config = dict(
    d_model=128,
    norm='layernorm',
    attn_scale=0.139,
    tie_embeddings=True,
    init='normal',
    optimizer='muon_variant',
    grad_clip=1.0,
    warmup_steps=23,
    train_tokens=224000000,
    dataset='wikipedia_en',
)
Each number is 500 + 40 x the weight over its row's rms, rounded and kept within 0 to 999. Layers, rows and columns count from 0. Numbers have three digits each. The size before them is the row's rms in percent of the matrix's.

# layer 3 attention value, 128x128, rms 0.036, rows 0-127, columns 96-127
089:502425432502496493468551471496489448514524467539537527439456516472515473547505507515482574454505
086:438546420460509482483508436498532492538466464467463516517472558505444523472500471437506464552440
085:441486495464519532526512534528547542519441476493470491509517481471493518457509492471398442518530
088:487462480507574540495514471500428499486519482456560489579474540527524497474522471512539450532462
090:438464394507549565512457492509463422468516500495509512494524546449471460554532501540536486509543
087:506380479463505555520469580435533606537493521529493436498451434523516457541542425493468477471514
109:506544471430449477434501511545490511497523535502506500498468460457501550491507456492536410507436
089:498541433500465477448514410543497493494428560481523461544619526495504496519539464489541513562474
096:424549477451483432482465404529453491496512526540372490509504478486459485491407503506507551570434
097:433460590458540390462477448562465444484508528495579447523538569458477541484532527471475544479539
103:550495488494446492528515475485458469532474546530506507488428479508487451530425532500532440560458
095:465481468464465510446549497542521513483489434507494540420466516551500396470546541495546474513507
081:456507481460512464611468490494479475458505486467516607510445524487487547478480467449432557452490
089:499467563475488524553563535510495535503497432472537580452452495566464537468473550464556478512562
091:498497456500514453544507582448457544500507478553443597473423447490495552472506482524536534412500
087:564538586551486418478540507461504458515549458441455459523476512476487498473446533551472478467453
090:445499495491480473583551486485472576519475568487492530463481478512494484498555510469441545489493
081:469498474529455472503548452469484564463493559435522493476607533551496494493567473524531493524498
096:540523475628522475504486529494455433496571408491415559536480519518501478517465476537606521512494
092:457464637461495520491466507486485538465510500591476488490384501469540518467538535510547446529471
090:472562634523493481499521543464476522523529539456454504472458511464512490462462524554448542484505
094:457498554479538547502526467540495546500578452483463427491496430535500551473498521494477411459496
106:444517524441470492509450514422524552466489563477492475552537508509448477518499500535463482473492
092:582530560469487530455454539447520519578546485495504419502456477531429494498494461497484449439547
089:509521575493494463518496422449491508448546531519396480446528532455558480478519531568513490580478
088:482529509506516503457588448519490490569488571453543457560510496482446540498467482477505471524448
091:531500523554574544494464431510534414575553470475456472468543532485501510502522548518498468544450
092:433532504567496507481485483461460549498485558482528484560530517533482587464528519531459513512541
097:448397550553513543572552477510511546495505526497538554442558476474487510482509498490528530457582
072:578520378527498487508549537538441524509489468475502505487530479574494454504461441520472458478458
089:527501519474531608584523523463481496484551439482457546447515542488460491533510539516569476478513
091:490536488531526579511458504473428497492514478538520567502529519536523463503491547514436496502476
075:481496584515427464450464525541585525511428522437534452523536477546481530497518439493499495505469
091:516450535546456511378474555463566496460462532528463538507410480498563518555504522487509530486471
094:525451510556471515508450505504460510512472580436571507530541457524452572529573523479499547479525
089:518513505492546489487502569538490486473456492434562448470518492519505514464529544543453469546548
096:459501529542454536428449530484472561469531544532571516480515499519486591476531519505471467472596
089:491536619446504486522465464447518474486521509522487504543450439533444572490487483479486448454501
082:537468430471494490508488427479538420450500461418430511457445486498507410545549443540413516529422
103:498508446489520545590515508502501426538486524540467548437456468496489507552508526510507471480449
083:487502502427446524456420481411526503528511514534487457525515516487480450532482523470560497576545
096:521486489544486566484379521563520532481487468528445477489533525480590503503482506454500560537490
108:557504525499462431432541483485455520540494560531530565468468556474427459492479519489581552514463
097:468498501442478522528514446499493515434494569533504443515608508499448523534520524497543471516529
098:463559499506523447473491465547547435431488508523464509461493479497560474498452482501477532501510
112:506464405512483478487493395543480484492502532486535462509564518518479545530560459486507493520503
100:534502520518544536537500475464565515520520449531512565472489468484500512430540485471444464510483
094:490465487519478537490464433415481569495520570526519538490516465506436523519489509537497449475485
091:508480444449559531453507538485491517399477558527480484479442526486514521516480490515503425475472
076:448448499559528501534525495446501488498445596502459522543522498453493533530510546504537597516514
089:541494500536516483502506544515511512500460473545554499515490497488507510574476527472521510498530
098:534511516521494467473490492515474462514482571528537541508499506461455528502544484492590450486537
086:526575500541531517516435451517525479538522455523451478534549515482556486493498451533492581544420
094:561484570454558499471493522567557449464493474460506488479505530513468494447467528516566470551528
091:448531504476430482473462462466543507510521547509567455498527527621459496611561492528475517501501
093:521492540534445503529500467487593425513511488439485565477482506518470489554549442467553518471475
083:482531562483547472492561504494458447500470460472483423498478559412519570457532552449468541427503
100:527462545478484528532540524499486493533526467452445503406544529466497464493532544453542487506472
092:490501466446506471396486537568519476495462535536480435490505574466512510512459479444560565521476
080:522549542516440460487564478514521514523557394515448417454547524493473542498488512508522432474517
095:494524487463504495553438504526505494505517527449543467516488534565412520485538463471504452529528
092:491486493487583481501478548581445502505477523468528491515491516504527543477492489468572476477458
087:462543514535411432510557469482460524497531492460508543539493434475482477472467447590458517493484
099:488446505533532593495566505510492475498563534455464468436465519431572493552522514485543489415522
108:475515486436419465491534548531424523579520536504551503554477508499535504462476515532500510447521
113:554469471465535474483506464554495500562591456472462553459564483494430490463436501450589484578450
094:506451493552498452551501481447435486482499581405476495541578541527428480502488432524528524498510
110:511530477529470567537442521471509476487488478501517495453456475500515450552490527480481550494429
112:547497502475492496436448500551476524427541505505452455488420432493464510484537461501490455537457
115:530494456501469501477451494536526534505519493496496488586483488564443497538495449510484488520511
120:513472575503572520400511494511491490492518546502484490521453480480499497472544453513512447490534
091:467497584472459415417478508567468466523531543516513495494414513466485488516531522482545525533507
103:507466451530431554512512537452435558462500504497504512534511489497471510535438583504536513478499
097:441569470512520485531505493418498469438491476489487503530442606492487505463445589519526531465431
112:529545447514519507527453499464481470507536490473469461429494489493433487520467562542483580478540
114:506400592506468573494502508534539503530514466584464524537505463535512555531471460514496452500523
105:525571442483540540519520462428558441463464489545497502492483550455511500494451486530520504469426
111:549456473561511544582484511521390494461510529437500551533530476525478562542528491544533489461431
109:543492536507513479504503515557494460508557564554515490457505446484455489562510506497527506490496
111:504495551475466523408467521614534551456458494542490464452455434476514503530566514460522422493549
110:485538481503482469525550579555458469541535536495544503499477497442466531596514530538526383420599
099:574464380532542527598546513412517508532513524468511467491527478520466504598525534583451441489558
089:456544485555446524431412502502506578424473496538487463513461494506483508512488577492496500508504
114:577501494440482483510425480488547458551509489522496515543501504508481496560491459508555506511505
096:472529523513467530559551557496529546546539502546563449445491535491538496471461545560435546458506
119:489530440476477515519424507494417535495500551477524450515455480548475546462533508537469551435450
110:424448533541451576518482549481466545529502500424494469440496457543474439439446537489475570525434
120:548462535467478484419517540543541511552500503528503512517430511545435513428493478530472505627510
109:480466541467494453516419472487468515488585499453451447509539520532476485539471527546510509484503
104:436492552576527555514546520481520491430532504542470516512494512553521533549440558508509502486482
108:521485422465492483554479517537455513467494476487466460543535459517587490457411572514508496544435
091:519524465447513511456503460555519461483475606522590506532493532472436552531552572512529469480564
104:463529606487498510480569513530523391529479421529480570530457552451518524507443562481592574485501
112:517537482481505499460539496460547534540469499538466516464442529398440458419538508425463509600491
121:496543556506457439445453507492510466543503476557430469515393513458502487526486552515488492534557
104:451468500523518501455503523494470569461509493480503466515477536514499508519474527536502496432553
104:537436590453562494482529508544514445559517491485517497539511524514542516423493478499531551544454
089:491445545530505519531479475534533515481498505528501462530486494562538468477487482547455419493467
101:525505499508541465512466551564484481513465473452483515518452564473534450418458525467613462542455
103:520474586547497502521527551520527471593541396469480541513510467502416573491471472441479513502527
125:538547545516509522547424511477591502525483448586490494495528434512526530459466510463384506487501
099:514534555498519453477460446521515431562525495520442562597497520469572458535492511438489513506471
110:562451456526541508559489478528467505461511479493482477493557408530557518510558435527508389555511
097:485517475479490512522478461429475567483568496581492426500489509519457522497532508557423484518588
116:494426501463518471521454502418504486444425543479507504561477525495464511484557462506475549563419
097:492454489481519520482534508574425478465462451472423461438552468426485524462520472489528472549458
105:515561524496490497463400475554529496479477485523462491473570513496496499449463454454546505518458
108:556494585478531441485566491565530430488512512478536523505509569522511480528429482553535499431476
107:443564479541467530436435498483510529498468540490555507611438543559519502489537527490473522521563
095:443492528461470490493521535486521506464453521514475516468441563482450500619551471523534582449458
098:527538524512482443551506511466479435577493414531484573474459449457531499499472547512476534534506
109:573459557541595569525540556435542493464489524508487490380515534465514489564519488541496497511511
112:453525532533460505487451524432496516505499557481535465465452547510565423456578524524487524481477
108:492580506539477474498492527494523524523542516450478529501431514511436478552518548413481484425552
101:512499556466466420568517486516505472571561498541481514487517465484518392510482431511474516559514
089:496559483534427549513475435508479481531495494540478563502518490511523502592579479528492475399499
096:503560430452517411429528485539512481534485534487570470497447535526498469463565458491451546519524
109:439509531464482464548517537481552539529524502539475518492466578510439519516442510501544592494483
110:575488545492476533495525426470523538468590468561458521439485505510476514537447527542484499530519
122:538593448482543460500547505483507490651572430491472531504467484517476442515500476476447458526558
124:435529447434525506519438513530499538500485501491489500532545503499552595428467489503523504471511
116:486502544551577494470531542506479507449454502503520507491539522489516558468485480506564477475511
096:577526471487490436511446504483485474576536480451485478429502460526498402494527525433481549528507
105:575486514442500512482432515496548461481466461542531430539439474493582447507523506504448487539473
130:537541425474576518465511483485542467520419527446564516446554527471448490452566430387454528482485
121:466526496458508566486499553506499559567463448550529420540486466491500550370465506466460541488484
116:501456471506506500536539532583467489496534467429452571457557518551462550480476536472566476499454
099:503556501490505455504578440551508407522545470486476543510522494463550446585435499481559500469485